Part of a small language model's weights: 5 heads of 64, vocabulary 27131.
Each number is 500 + 25 x the weight over its row's rms, rounded and kept within 0 to 999. Layers, rows and columns count from 0. Numbers have three digits each. The size before them is the row's rms in percent of the matrix's.

# down: layer 3 MLP down (transposed), 2560x640, rms 0.00375, rows 1077-1119, columns 0-159
# up: layer 3 MLP up, 2560x640, rms 0.00722, rows 1078-1119, columns 0-159
down1077 077:524508465503503505488477514480501556505530487526551511518499509505502493492475542510527497522532493525476481512536476524512474547484506529507446464500488534569532491466477492540472473461507540534496489519507516469506501487510527464493522517488444436506490481504489479489509528489467469471487422489496472503473548512455486497536547484512474519483533501483501541527502477477532523503493525488511464436487472503521469522520523429472545495508509491490501505523496474446458512505451467
up1078 091:511553483501509516503515499463505499494512514494511512499490508500472489433497501483490508504509501518522450501527511507488520512502502503515535463502508585499511517503516488473498506501490491552494485508506507514495528573502505496498513496494514525509516507477512480497538509550505491491516496495483525472498500527477544497502499524502496527488511517485466495489511477501502485512529509522446530493497508483441502473502504524514477512543514502482490496496512515493519512527496491
down1078 080:490465492493534500490547455488484497500532471513478444475517558487491544520496479476515477499487487501501487505466531493521472476493475510544467492495489470508486487497465483538502534454528538471503466536504516508490509468513484503478505498519505468484505458490510455483491457522476480496522519504518487498504466531501471498478530534500510489543523485489566517496501498500487477540458491530447529483456480495510479498477530494566487461464470495474466486435474511450513518471508473
up1079 093:506484531492532520475511477550506495515496498518526522486504488497499486531470426490504496510508514471558494493507531488523529481488507518527501559508514492510500493494495518517511500502505483591509537499489497513503429474513497489472492486522504521501492510507517532496462490582490547508531486475488510490519491491445541504496495513536514460491513481498522503494511546491506499504473476465444485506497490528478546508495490488516541502422496464562501484458524514445489498493507502
down1079 080:517515503457512437515488478484523520494514497486494520461526504500467558508500493530485522473512459506508466497511477478486532473503502433474469517541565590458514510480527504553474480520502507499491508503481507436487487483496494486536457490493505528502510512508499477521474546450451496522465451512495496466511479491503482509514503508509478523508501485469453478486486432519542507501494504457507490485506487485504472480527537480505496500523523516461475496492489515516538517521452519
up1080 100:496459515496498501514490502536499494477495516492501506524462475525498510537523476508536497487485506515461373482518424483526533513444493491520485503517467505504490503521478494512502495496492503469503480494504517507506535526510497482518497515492495556520479517515470509524499492528493536488464518489471493510505499508443499495481511514517497448542512510506526499487487520491516488512471557551466463529506481480444484468514513501480496495484497503519499481445478458464483517507501475
down1080 080:487515465554499563470498535490531466496476473473534481485516497537493508499517541475464529512531501485511521486512514487509470484512479487530504515520481456493502530523522524494495496549521482492505495492552521514499520523513485502549486512509533469482530500480475494479456522488515497474502497498563445501526491476492499449485533472460511504445507503509482466484539489469480482509508524497513486543488480547485514537501507527516493523466484488462496525543515522481486473461525507
up1081 092:506455541489546504484508514424502503514459514492521485508502524449525485544490572500478500509520505487597440505497528508518477515510497507453503488504522505486475477475498498514484494499511500564527491514494490496506462453474509523487493492504497465506515513485509479493512494559504431493514533512498513513500511506526519517537478485541510519434489463502479493470520508497507529511491472408508512491491498469493541524502519517527445501480524485441478463497499460484522484514518522
down1081 078:449488520496505487573496487478465537474447511500457497429503489502537512513493473501521507497504448503522521553488508450501519481548487441469542497481504490477506521514517506471511501519540479469504522511497538506540510491510490538527504491507525518497487489575442507502472538513516527491519505509478506478497457528498516490529533507477498468519453454514512460509494490496476524475485500510508490489544492484487494476511464507513444485491476516496515458455518501508460490507478520
up1082 101:520490479488436509498498496450486510522458505496527492495490472460527495493544427472519509493552505497572585495503470476499499505485491509499508492490484492498506472500487492473516505487508514553486490486512542512508503506493505510495504510496488542497504537493464519475513513555483508498560501474488479478489538519514491510501483482536505574514467506514549491474506537501499510498552464481451534459488487587477536485510510483515493494509503486518491494511496480512514485485529510
down1082 085:485486522498521508522526528511608502489470521474449492499518555517495544498494497505513514487468503497510525486453562501493521502487453478501461500512521478467459511473524510481462510513502502504489501463500494528476491509500497472475515483518447491528476499494517519497494488491504528466476542503515493456523486510518525454536467504488479475495496485476475536467519528534512482497499578493506528478499542533532446516507504470500533517505500519491506494498510494482513512486520528
up1083 095:506459471499517488483497508517499495502510537495555517533483502545490501537549479493498495490471480535487434505487574505477504460428517534486480517479473533542495486492499487512495504488470497531502532492457501479506548558486496481499512493527492519498510496487511486503514499472519495494375494504491506482504509490512460503501493523512499536518485521507463491511509568496477503501526489528514487524494487462497488519519491488520506513493495547505483501513490538491482503514514510
down1083 086:486488469496489501496534471502534487479481486494488484463490445504499485503495471507459480508530505497487512492475499529460514515535476526505475532487510506501505520528502523536471513497460516462501487493476488507418535498517518452523516511461520491498458477494560507508513461496526470487527490543480554528533540543513511537509528502508494497465493549533496479490498543474497478496447548450514471529514546507521520505466526487496475525491491467490534511471466541498510484506531506
up1084 109:515549470516506502507493532460487504486554511509567506473510492469475500450510507476495479521516512479582515504522519478513450478546507503518506532504492523473493514523474504518533488478496473429482542490507518499484437563507503512513505480478526463498496505511468502526485504534490515488540522525471488510485535508486515495478498505543481480455494518511502516468517512516501506483511523484505463467518505489475535443508491516492512490522511477501486499521508479521484482520526512
down1084 098:458476507486505482503532491504515487521496506496448499555430538507501535498480505524490513439505521534477474480467472522503499466429487528491478481483499520488529518447503503433420550467526506528485511536477509512518480473536470467503464513508475498529497480531512506505495494515525525499485529474496524470520446494489510477513523490508476491516462501482516478505512527511501470492482516530510530494465526464508504477485476499486480519518504469500485520476481508475527549472489474
up1085 095:502463432493466497515483500499511500469475513510482502506526469433498503556506447481518502475493502493524453488510499501486569461588518523527490532500465490516506514492504491490494505487496507409495423504479501505508597548488492467502516495482493484499509439516467511512462516462497544501464493490495483498500490501526501494469522522493502555548515557510528495503491528499519483487541414555536440478500497462496504500483495503492394501489501499460485505540506587496488523491496493
down1085 082:537459468499504521454498519493532479515515478517534523530518497477503520520512492502468493498501522484466498504501487566512455486480510525540480483500492466538494526496484503472511509486465504514444516470525514504485531470541505493514517533508493464516508471481553515438501480501514459493455464518494473500540491489512547496517507448478528510468487488484513522490557459477534487537461447533475513528515500505472518491477502486527522517479507486500465524509462511421520532498502496
up1086 101:513479497501503483513491500489490495493489487484514452512484514586476520537487507484485499493524503474401476500492505511503502480521495494436493462511499492495481476496477499503505503496503495496494470508542509495513558443502496521510489505484511459516511518518477511484530503461504525497571478512502505513496527487519508491517489474514491482472486494514554503473546478495543507500559536542447497569499503489499487503504506491502374497495513480488509479507483495464509501505492468
down1086 081:492502495545470530504521515492445465490464516465500437472474524490474482461492507495527536480459532481495550500479509489492487491522489490523533459471519499490488501518534473432524509531529457512557504500532488510505489517487544516526473513495491492507540488514479504499512555535514530530510530468510478513510441497516528484486479520454487486550508528510508482488482528490484477534499511552474489514442468484489514520493500524525526505525521561512543526530543497526495535524508530
up1087 090:513552549494459500510512489476524492485491510503534512494495485423524501402519516480506516507541486483584544505514540489504508523511492508495514482499525509500508471491516509511501497502497514446481459480484529503499510509503512512488500474498482510483511471467531519471504525452498498501479516480485508479507524513465475480498485491484490487542493485507475509510474437498519518481539456581476524480488499553490478479489510500498499501496498472521497462526512532457525525500529500
down1087 083:508504473519504539468499482463550439537483502475463469503552475528486481500508483483485513462469511488543493459482564469506523487516532478488493488522500531493509542473496515552478484484500514467453497518471470492478457488541509463519517500514444513513453487478557484513505509521512503451505473510479495520510508503513562518476497520493478502499503522475450548478576501542509514471476557481460530485473525506517467523495476455509500505498511505502465505508526498489527471506532538
up1088 097:485457532509523500519512502588515512507454485501515496504486514414514518566471412511492502503474503528476387505513444526498471500508489485479515464489505508497490505486499506535481511503493487511511533514511509507513532493505507509488494503509505515513498461492471504476462495494463475491514505485504503449511501495565466506482510507490505534512481502471508494514508500498490499482527441582512445508502512552519488510497476493513431499472488545508493511525471445487494513512494503
down1088 077:493474515463448483493457495528534480527505507492558507545494505499482541520491488508535500523469447514533485492510450502499563552511489502477517511497484471529510546512478443516524531487456444499505459528529515534518513463540531503511548508493510524471488482503488471519483496501521497513557484480508491495509513521479517537447500508503482513530491486496505544522493524490490539465499527482466486490495473476485513522533512500487500512473480478524527463519517530518477492521508515
up1089 095:502443494479481496521517509539524484497500473503483477497495513568487494476510499504490485509515510500473468501509466478514515535509519503537529510519486521511490498467503496523524493491475508507490515530479486496500469419523500491503492494503530498478495554488475513528521490455552461502461514493511506516497510484521487505477502481522492473518498530489526518492490584480495521511435517493512516541516483494563516515485501480538552491517497493444478495495488548464509483475501515
down1089 084:496498501432520477503504480508495522487487532479460518553468509503468474498506493503517539462496500524468475490507536459498490458494474492489468523489516521478502525448556530465488506541527474509512493453473474509475519502469499480509467497466509541526534513543478529532494487470529516530497525490509529513525506448536499471498504454495463499533516514491477497497475520477500480502527480431499532492479511472531463517577478471517473533513482489501558497515512498529491493527478493
up1090 091:489513489475517484488501497508494514487499496500515494509499485551475485501476498493484499500460507491530390506515501494500492516502506476512522493520520538509496515493500484463501494487476508603485526473528488509493410484514499494491493483486532493528510488492535514496480486478434522509490498492521500550502506502500542512490502510510495451416505499499472509496518518488513512508554396515519440491512507470509521498497477512445473486493508470424504495542505410527513494527487498
down1090 080:512507515480531487473511488502457504514490464499502522516504540522481541502508504511521506466452514464511492470497509487535477485496503501509527497519491467525510481468477498503497548517500481522519499492459566470545498488547472521518477490494522536495531518514486490470495514468487471499521482487487484492507440466458476494533555480476509539507509490491536502516512484444498480515487485572451469499534442502506518493506486465501482517472497520512499479494489529436489557470458519
up1091 098:495548462488470492482490500574504510510479482492527530493520499470523481485486664480506522491504500464498497508498417493505532510508493497517499526506516482514516515484520476486487502505514508433505474521501470501504437470481498482490482491506472530485511487478479506561541499504468539507488496492494507539498514507516520504512492484522489474519498504521445500507463526496501507508546469476478498508505482524522533508484501503512511496519508502485502506477503538542499478508501509
down1091 080:535514547499504513512514490493496489504516485518481503467491513537480477489474511513494524510504510478501499528515506510524489491492489476510499500471485478514463506472474546493511489532513502544480530495487494450492498514496506513510500506468465475531465507514526535464521491468480440505504516488481487502494458516505496484551522505493521520496445455474532538521522491468522494500512467492483466484543502512481506516503455467491522518469453476509492542483501491461479539494525508
up1092 097:494509469522487515494489463446486511487513468523467496504492497548509502475482445477496517502510501536496531501497533503509433567447487492522496524512502521480493502447491503512501498494505492430495460487473485488517429518499506493478500503490497398522512521541472541557504513549519494507548500492471482496512502492567521499517508501475508508536488494503497537501498477497480518499535476516415514509507509575444515511482520494527488493462506477517499505525507528449508507500497479
down1092 084:531509485482526473486508511501506514502508529469515490488516507472442468486473501531561502487480538510507493464483526476504510493456499487507512465488507507468480498508488490460545504520496501503478524490484488450499449468487479521515500488501464447505506526478450496519491521512479515486454519495490502482473545482481508515518454474567500521486523488462460509491515466498546504513521486475533454438499511531501486484502485475498523485483484530510478514494528496494521518547489545
up1093 095:502478525508495493492512495447515493482523501482534486520478484563491509543498457496488520488536496515444472507500473514472502523482514501402509437517506563484485491469488489492495506492523502501501547489469507498506522514531499496480518499496505558496515554511537514484476507459531476498447512468475498497523507485504508493469507513457505573551505490493451487459481521490518499484494568502492545434493500511534494521508521480523505507512496482486506502577498499481525500505500495
down1093 085:485500485533473511472523543522510474519460534485505488444513509504491496516532491479526503496484520472504517525466493517501521486516503530534492509477489519438466487551509502494534473530500536452517500499493474540525485484516514487532519508497504487486534468502519470510482451529501504497470487509492483540515511482493519512487477497471488489488521561503460514511485489555514471484492543488495465517492522518489462513483540537479497526507460505515516436498504524530517500484486511
up1094 092:504498480468503489504513512526488479457526522495494516493476462558523487489517423495522519494465498503440529495487531473481510556483503490512493477509511484511513495498495508486511497509500497483495444487518512505501532503520493504488504506471492523489503500493502489455537497532472507494513498496475483521517496488533474495506498486494487457523502521509504521464490489496506485517550519490564510477501495449478541494509506505416506506570506480475509492530479547501468502507509499
down1094 087:530508488567483531486485493501494498497493486507487447518506502547517524514530487505472530491540497477513493492543590507501461459520536525546548512463496466515532475481485530529493509525550529488536503491510488479499533514510464468485512489500497507508489510446487527453513521525505499469451473522492486508465453545470520501521552517522486479485497500496510528526472516460544509515510471519510493497522543514484454503503517481499509501445468506502494499518497524465538525455512500
up1095 103:491499474498473513500496493577496509511465488487558510505517484519492486565507476510505507501498520488506450490522490494508509534503481481494503511513519525480503505500500492482500504500488494575503459514484509511503522508495496497520495528494508517509504493501481498531473495478503515498616476501510481512494495489482523527513506512523508541453493499495496490492491539484490490504505488462507421492491499529517524505503492472479495496493496496463506509496498458527502468495496505
down1095 082:505528529484524496508521513496493523467501489510542553501519536484518567491483521502537482515485477474481505514505454505501530518504496514509452477496465493532459497508527507485519493481476502505485486494499467507503514510457520513527491513500516483499492468514512491480484469466507482483505522483494420459531461523516453480525502497470482493473523476483517480478481528499533466506538443534496516499511504489505484548518498498488520560498475500515491467493523517488450586442490485
up1096 089:487520469520530501496505504455487510528494527502568518523498483435507491601536577490519489501455504499513475492499503524505532520492495500426513516510486490507496490468492519491480516492495507515511606556497507496495535572501489491500515512506523572522480487485446488494465503520470516503460517506470517499520497492532464514507494510478493555500483522473466506486499465495491495506556525540539443519504490519522508518521477504518488507505489532495503518433492520485470504503505492
down1096 078:496498486483488478486467503481562512458513501527507507467515472499490499503483498507482484539519515460493509518539450546498534504504463486518470497536498492483464479527485480504527495474504539486466492538508557491441541499502534515546504516510470483502532505525503475534512461542491472505481502522523473513483504492481484498532485508502458479505541528517491458512481499511522485498461482475492481507513479459526455528489500510519478524460502474503491517470494515462477473500478517
up1097 141:490475488500479500487502482480511505492472493491445493524490541508499503485516399493494502478464506526467555496480493533480558607485472485506504490489515553518509502485515488515473501515490517511509480536462510509517558399462503497504476530523466519495513483488486494478542504507481521498477487508503507505516484510477477509498488497507524488516464488503509494514506516500537503513486527490550496507494513508427467494485496481435587510533512493569494470490501492477537517494495494
down1097 127:498515524507515501524485520522458467484500493510520466413533485545477496506497495484540516550453475498511494532496519492474487488557516482518532497496462488493460499521494500549562473477507474495479485465513471507457471520519513529523519485532540493477482519463519512508479508475489479512543512516494509520507536509506467495487454521483515522500514497509480491488532506510474497515501512513480517525500437515538508524503513506559474488497522509520491479474509540537468491532533530
up1098 104:503442517500520496491498518593511504491458503502491514502518504503516499485471480510493514499482506498643411508508474474520509522547490503548501485496550525486505492509501522486500509513507496462498468481485526516496549543518500508506486476516479491494521528510496513525437497520467523507576520498496478521489489498448499489499491472486517525535498467496516479501450527510468503503430537475529471471498511489490497479507504495514552495489513471482494496488512506495498488520511499
down1098 083:497499521485496546497503528502496527475500502515466504499518559531489530497506485469501526459504455495498488550471477562466507509485496459484488483503446528529479535490500501529487488545512484496463449521516505506549521494536506514529548500496504474507516529512477535511475536467489511520471522530494464532533452516502540508518552509482471504505461465506483534516490487458526538508488506453520510483533495532534446502524517516509515465469465485496427534528500492525497528483475536
up1099 096:511480535487498495486512520484499506494479542494491525511515474384501476479511498471512537511536512478514517505536439482545461542537514503465508466497475553495494478482506501525508491490483502525491526519490510501515436484495498498484502504488497424481509491477522469484481512560528486491558507490499497474511516499556477501477489510529497579506469509490484505470490569505472508496501507501514537471504510506590507523502517497541475507527510491517491482482499497525501477514526507
down1099 083:465470488478474484512520534487530528498513509533477495516518495529533538485519498482481465476504459473507521482476520510491500489472485566510492503509491540516506520476511496518488508548523558491481495523517517530500541474563478491484515479508464484503488444504513488506487480515496526436473469480491491472538491551501504522497540519515524495485496516468441522546496521531486482525451501527463534514505537490490458460489473485468460497493469504489513470528475490480456511515488510
up1100 100:509509446476484490504497477565486496480506495492482515493497478468514485489475557512487503509486494459441497484513559475536492448566501515512486526495507418501506474481500512495503511481491478472493460486487504491492538485532498484514499504522490456480486443504495473439462511485529511507591509518509497512517513495504495501492496480520501536494508514527494520506472504495481500494450448480512497502492500497463515494495504501498486499467511500529500513480489498510485483494499514
down1100 076:508497446487505468475526508489525506466485530507529474496476510514475546527483478470497479488497476485488511470511524544485507472484520556521508483488509534501513501483499475545480467500509528509499467527518491481480519468492498464495500491454514490481513502497458485472511470515485479466441477531488517492492506480515496482524521519526446489519522511504529538523505500537498531535502472516538497495492511456525487500514478465467516476494492508441486540503518493470451526462477480
up1101 099:503450520507545509478514514460497491509493502502486487497515504509514495466495490513471498522503511489546563510536489491542474512446482502445502511505502488490508497476492546510492480495516496486482535476480501499499447526501504514486496484506512439509506569530503505505469498501546523502537523503515514463514500502492474512493492449505500519457465472493472512516473431503483516492533472509483539500510493495533488498484507495547559493478504484499500481421508501524515491485514501
down1101 085:471482488477450481528522482489516530517494504505469505481526494504498476498514529473522503455474495486501466518494503540477485479497499467475493513504495511454502533464525483483475501531545518505492521554506506514518494498503498510530492485509473453527507531509470534514499532500476502495477514515547538506525518483523532501502488524487475451554472487492444513495500487529494522521501521485470493469474482471532432542509499517503487495512506497471531549544517482535477468500503503
up1102 090:505462540496474501492505515475537506507500499486480501508500524537485519456505514488508512516506505478489503500506409489484522525501496520573520534506504501493491481495494488462500498502518502416491526492501508477515449451498499487481488506485503497489511514514485514529556511429502516496460496490509509506498525508579504489522499479490505566530495507491530492491491398497533489485534526492420550485524500558561477514504508482469437491492500478509490514512495511478512513483506488
down1102 077:507548491533502490510519505489500460504515490498488508439536501504502467511511508477491526483465484469482470555481519518512496455467483467493502459485524474488456474479515508463549486499467446541481493484521448491485481487496501507494500487460476507495472512529507533528493520531478506493501504509535498565520495521528538478455524488483520507495459500516477500496511476509477498519519515544495475462446512493499478499504474520509541495490476503513498500489508459500482540516532501
up1103 100:511512498499512502494507489455478505503444508478477498506534519514488501507504486512521486489522509482454586505530441504511503481550508512565505541478501510495502496528517493482509497496492486523517512500456498486494473465486497474510492484523490440511505506495511497509482485480464578493450468507508535459503497502449500516509494510502499481532488498492467497507514506485508502482531458443547543526511497490548500513499498485493500492457496507441489475479506486500495493515505514
down1103 081:489499511461465505491505488510520504540528481512493534466487530500505529447471493540492494492477514500478519547510449488512540500512497499467481518522514526498504481497502494507487468463479504525518510501507523517514561540474492530499491489468497536521527487547522508540504481454505483529527506503484504491522464501545448513500499498475511502515476496476501499489505540505508489476490499472491503486489517484485531478559532499503452504518509545475503535440486500558491536513535493
up1104 142:505498566494485496497517503513495512489485519509486498541464533556484527486444463502518517493529496518504505510487546516482595551486479523454504510504471552513495489459503497479474504508506511520505515536455517526512513414442501507465491524488472531495506514499511500516494509521500516504473487470520482496504490510474494506480487486515522505464465518484488486528494487491517501526469560523463504477485512520425465527490486474505524487493497500488513483541509493454517538490510513
down1104 173:475528502508546492530476520502456462482503498486513480410530476523487478500516497460521499518474502478510474507468536498488468495515515450504515490486470482486475514504509497521567479479500502510474481477496497493441501528493531525540500486558540479467489503484475514491499520501512481502515515552480471495519548477515496479486473514477515509507514479512475493496527467551462506517493538488478510505499458527526486511509510480544467485512505487498506488492554532515494471553512506
up1105 101:502443509499468513494504494488510506507495498522445519491507502539517487497514415519513506506521492504492564500487506488497515451456513522511502490503482476516496502471502521511502490481470520546498436485499502507498559547517500500517518501506525496495477504498509524498515493518502506509436508502497491499497495513552531494509514530509500500500502511504497502508481443488481493505428524457456545479495507495552479480503504493472527499495502496554516501545494485511498519495510481
down1105 081:528512484514509514466495505485508501521491514506486533522536511469519538525513502478504496496529486480501521404485498455531493497503542555506458518527519498507493474509482518506513509558503550475521506455506489511521483511504503503448485511496545496498543468484499464514519485491473525449480476556502464469534555472568505461451494484533495497468584517474480498482522428519521486458526502524517526510508482509503494491504515517500489525497500538498485495519527486469500456502508529
up1106 095:481451465491501500489489480557486493468525521486496497504499497513487494516503453483490510507551504497472459503512535489471483480414480466463521467520500472492483492472506494466494505501489506488512491509498508490487476526500493515520498509479479525508493508487498487531508510578467483486587492497463492495503493490604486491506491490500494539473509490489482503476525471490478496511508516508510505504498507498487495508495506508491540497493500482513505496544516514503476512516503510
down1106 081:524544484509474529500524508443439475504470509525521494466535499478513492517490462472494538508501525521493491451499510508531492488446495464531524434510468511517483491514503560504511518514494482444518509478479486461489479473534542493511498525497492485495541447501447543535468542519510519490490498462431441535473524541468506531484567503516517502463499518529519510492484509474574505510508506498519491463501529493478469467509511497495497508514464501525479489534526529499476482507474492
up1107 094:479544556484472517511498486605509498504487468503547497469481477549500485485503506498529505502492513488454494485512522502498477506488494488463508490506481572484494515508502522503519503501507505530509477507476493506503502420522492520503521516509530540509488464508509489428500497487511501497522500490496497526488493479528513497479508516514512494496490489498486486510539482493505494507437528523490434453505503510482525485531484498497376507557486501509505499537468435553505498496489491
down1107 081:552505486517535463497463506471496508487518517488513523502464493490498525519521508492453526500523489517486498487474494479499479471500496546541480550480510528542482467495493483543484508487507508472468476492472488514505468451506500478502477539457512516492547489509523512492468519530490520516489480494510503488522508509483498515531507519521493498482509520502527493475501507518491513477526509519494515496456493516502529534509539518522517500499554540517514450516536494471518570469515505
up1108 098:500541488495486514500501506457506510499486496492543507510507519477496501404496488491493503488487509517444510493498563541516511381593516512573480501493494564504495528498514484497481511503498495453511551541504514506501547460487514493502467497498496549500509458503447486457512500492478512509467469488525492517491532503479509490483471520537509570532496519493493477504535539483545504507440469508432497465490502483462506483497494514508430514558521518493496457510500542479517533499486487
down1108 083:470526506531512472510467496471489479491537496504511476458510485484493496534505485543545507509495424541501495522472513510510479508522452456518522474486471469502510517504530478498509543485479485516472524482517516460493492466552504512525529509484484508498509512488479486487482501479510480519537469480492507504501496503500500480466468499494534537510507472486516494491507462514466527519448479522506527528502442505558554512505479514518493453508519507480454451485510509492477529525468517
up1109 095:490533544497526494480483475523494499478500501506434504497509513507505493475482501482491510504489499495455494508486460513499505468461482500526527529488512564485510480517509502449479496538512506517498520496464488493486477495496501501472500496512501416513512501488532517508506488489466523503463505533520505494510498494556490525504496483453503497506477476489463517532499499509501508488465521479539522511496505489467497528504508497530577503495506447411491499521506471470514499480492472
down1109 079:493526423513517522505500545490485516540491494539493510495522494496506465511531518497566471482475479509532456496493492490471471531499510491468479481486497534486479470458513450499495479466520523466508495492504517466495500496484501507525549474484471512516502544507484506486493497465469498480505490555466522530462556517511476497522489487522575540510487485508473495520543477499538552505498496488531466442492487531513473464506501451480471514466504523493506511489470479489490510542543567
up1110 087:487501512491465479497484493547498503511503473490474470497495463511495493461487498493504511495531502499564583505485554515524508500512470488463504460515504524461495514518503478461491508494493495475463498496492516495506510453503500529490495485498482458509504486486499511495455503535478494499502499500487508490493480491490509492464500508481491510404484508526489488505509541507496492493483490595520517454490506449469493520499497509547557490492508511548503464442516483510525490494511498
down1110 078:492474443524491492515519523446478445517489504506490480518483519486497467524499497505534489510437498516506506467485492526493458551481491479505475523493505485515477523502510473495524582551525476449559511515520531518498486465470505518489479477531504456473546488482496513472485506478461513551541531530527458505501496501525553496538499519504488532511489442494544519508521483509569482502489525501512531544493447548507526483505445538474484478510526494519536495527504541492499530496542466
up1111 101:508556503486498506502515507555498496493487493496501521511494471450513493572531478520490502490499498490479488498494505477516516476497521520551490464499477506518504480479484500471500495496493499488505456504556508498510549560515484506508485509500487596484511515511504492506450513521468550509543487483524482501492501503452516485511513484520506494530531524512545475498502490497484497498438505414450568492498496487480518483486494481479515501465507503567502479527508586519479522496490507
down1111 079:493527474530488468498497490477494489458507504489487519507485520450537528547504487489499527512535511516465541492503503526494487513511492492544477494503486466467489552498508506485461481519510462510518501487564483481519515533493508511502522523502552499513501529502442521484456473477533503499466487528493475506495436508515486491544474464509476496498488471465536497552455495486483497503521422521549495531531505500515499485533485552491537431523500460499463512556524517480465449506472461
up1112 103:507476455497470509530494515431498507494515486487510492501496509525499504453469534489505514507441501513425513503503433507505484486507508486460475511508476474498496511499502504477496492480490494422498538520499492488496407405490492494497506506485516457509508515509454459492496503504525510504441470506478506486510497507486487495503497486514504468543490496476484511488516548489505505496494576494477474515513510468567538502496478493440487509525499509489504492519475452506510488500496520
down1112 082:539476571519480497503528488506499477492487486511484493479514489509516495507504512546492488510507539490440528461494546501490483470519502520486566483481494547463511523479514481471496523572473536527481505544510502489534517490563503506541450518501477518504516488535473506496520498516494487494498520476526529504559481498520471546483507491531527517505519517474483482512449552500477470522544509523520514481478511470502495499499504516554460510487506555499529517499509580489514530435511516
up1113 098:513538515506475485486505490502481513503512488499465512520490554550508506431465543510507527486490505543409572494499507544483517476450482521553486489489520438514503494498510505484470494512502510553506481492520506505516526492480512491471493527526506480507479535520427509482516517448508507514449471497531514507510507531453488494503505482472497528539496488459475485526503520494501488496490535479379553518500507519474490489492509493476463512496509493511507454537507506504506525487495500
down1113 096:454551523501505517515480499553494500512502510493540491420563486497502475514514452508515477522510470513494507532476492492521500471509490466524539492505482452478496500496505465530569478527469486546501499469519534466493511517465502527530525505509511480462558511505459482515489490509480464496538507502491490502511530494529497498466467487497555484537586482528492521484529453513485501535507468495521465522516475507505501551501470512498506464488490561472515500483531485508459498531533516
up1114 090:505526454499391484493511487524479514490538496508501491483499479520508489519497539514502495495497488482417518497526398514485500507550522498516517483487512448482519485506494497507501508459473495503504461455481496501475473547512502506503517517502523495513484506499494521458523508507473508502519505507500507511490506502443529496503498510492492430507500514515551509518507497502494493496548490511482524484488515564537513493506480475511423497535504487482501489501508425555499503492498501
down1114 079:531511522473488513496489493487501482491482507474484489491433568492499526512465469504526527479471496569500497517491491517497488503472477522507500483542479479489491491497484481491487486473494505523535513531497560502512542468474500468471471483496474486492540520486458463483513490477540529546517495542480498506472470486524468466488507484515460468515543455452514501505509514493525458530531474553505524491496471470516527480510537491460487514495560557499487512503532527476513516533496468
up1115 096:488592524501488504475530504557516504476485525502449525497500488471492491508516526495487495493483503503543469513512488481500520449467513482512511467487514589478497497466504496512490498490492514488527521482475496500480510542519506485513485495498504515497514538508497514531456501528509507506495514478523483514501510503454521505496507521521517532512523496497468495516506497511473497507468479532521511444492494499531496488496504504479512501478500522521481498457501594469490512521503493
down1115 079:477519517495467506478505498471510491465489491505509558499493501491512495460505485500539532517498477531519485531518446508517524523514484474485443468531483497533503561529530545530505497520531485474479532521530537492529483476498508490532519500504501475520493547526489500514452480477517505476492478501476478584478477545474499482483527485513479492500496504429466480521497509456516494474475488464512467486509498490495506475516499479459525491513451440524452497516529518499470468514477538
up1116 095:483442428487456506520491492474484516515515465516447471500487507483529495484534486478500499504436507470388528501484470484503503505461501488545513518510478522495506504462499511482510487500507491554506460512493493489492501457492490521506500522509509445506499508529479475524468488548496489505485500510524475517504490481502504513518514510492495466522475507493493520485538513479514505518507494529612509546510501497492498519498469503511592507528478526429503559508482479524488473511491475
down1116 081:522466474507483466501488504520462480449498496543499573509497469480501531506528563528478482531544520510465488462534516522513462511486511505508474502509487514519493480529531479488499516529524507511512509458484473488461502473504491461485454482490471552529491514499530527501501490537519477481507571486491501464513486488484525509511478519523506482486504544520472434477480526535502482512543488510494475489501500503499494518503503549529512532497451520552516478470518494480530504496531520
up1117 103:516579504504474493500491498492474490496473505518461498490507495473509498512495486499515493478525515503585565482496494482499510530531468495382493454499510481520509512509486517525493512516503506549477531491543532523516547463501495519512490506500508547511495470519452508513489526511482524502457467509487513473492500501459477495507504470512495517518510492497542501502504520519542514506505502529544443527494506487557501487501525494510533505489509499478492472470501527475499494499510511
down1117 083:429501573511516508502501499530501521437483510469536498556496550488546519497475495520459461532473489528478524526498509510507523497516503442534522501487464497496481524483487478496493529515478442532504490479500494469509466513525498538531493505499565481507530527499502501475479493506492489511529528444522502474522455493477510519557470493489475477535525480496513536475492526481456500513502480488503522535539514488493508518485446547530523454534502515517493501537515490526476504451530494
up1118 096:483509517487580520494489494540485504491537518521503503481493535478495501498500510505493483506475506500550481494511422528519540493413496482441531493504513547479514540499492476489494501528519474540506552520507513519507541480486507527502493519513498413509473558505485491453427484580491511507504501516503486500512497504544521508501515510478514513441512497477560495497508479503520485496512457546461444465480490493459478479507512512487493493483499502491503525499512498548495528520494488
down1118 082:492471491490494471480471511495449485489536492535534509549492530475461574536529512530536487502492487486552472510479497512525507520447486462474521518503491475532475452502500504547517515465492495482515485472502519506501465507488493512522508504542579538456507503460517494485493518482475467512524528475517499490440498480473486478492470505499545502546493478520555505484520411508483604534507488525490522498491520488478484529543498496534496468480507510496452490487478476513512517513491487
up1119 107:506514493499531481501512499486507515514476493497476507501492476449497485610492560497525504490521498489530510499488510500477522562491520483540509503498493513481505484500498506488500498487509515434490464481520522503503461525503496504519500498509505538496511556499507499524523492542489561495505495481485480498496495503549511515502504482530504554479501494518483499496478406511489511509503488512456455502490503508467504479509512469451532497479510492449500506518517484482495490491506514
down1119 088:471461482489500504513530554494522498514481496489497510520507554505517559494488506471494501491472508440490523523482474496517529470452514531489477514513495447471471523491489493481508499512548495518502481528501515537467511509486531487482479497558525494516508512525556502487464438516486506472474498528497493492572491515524496470544499516489470495470432486474558504494534532517473470511527479525520482512472485509520457485451500482525505524505531447534492516456468527430486509464501507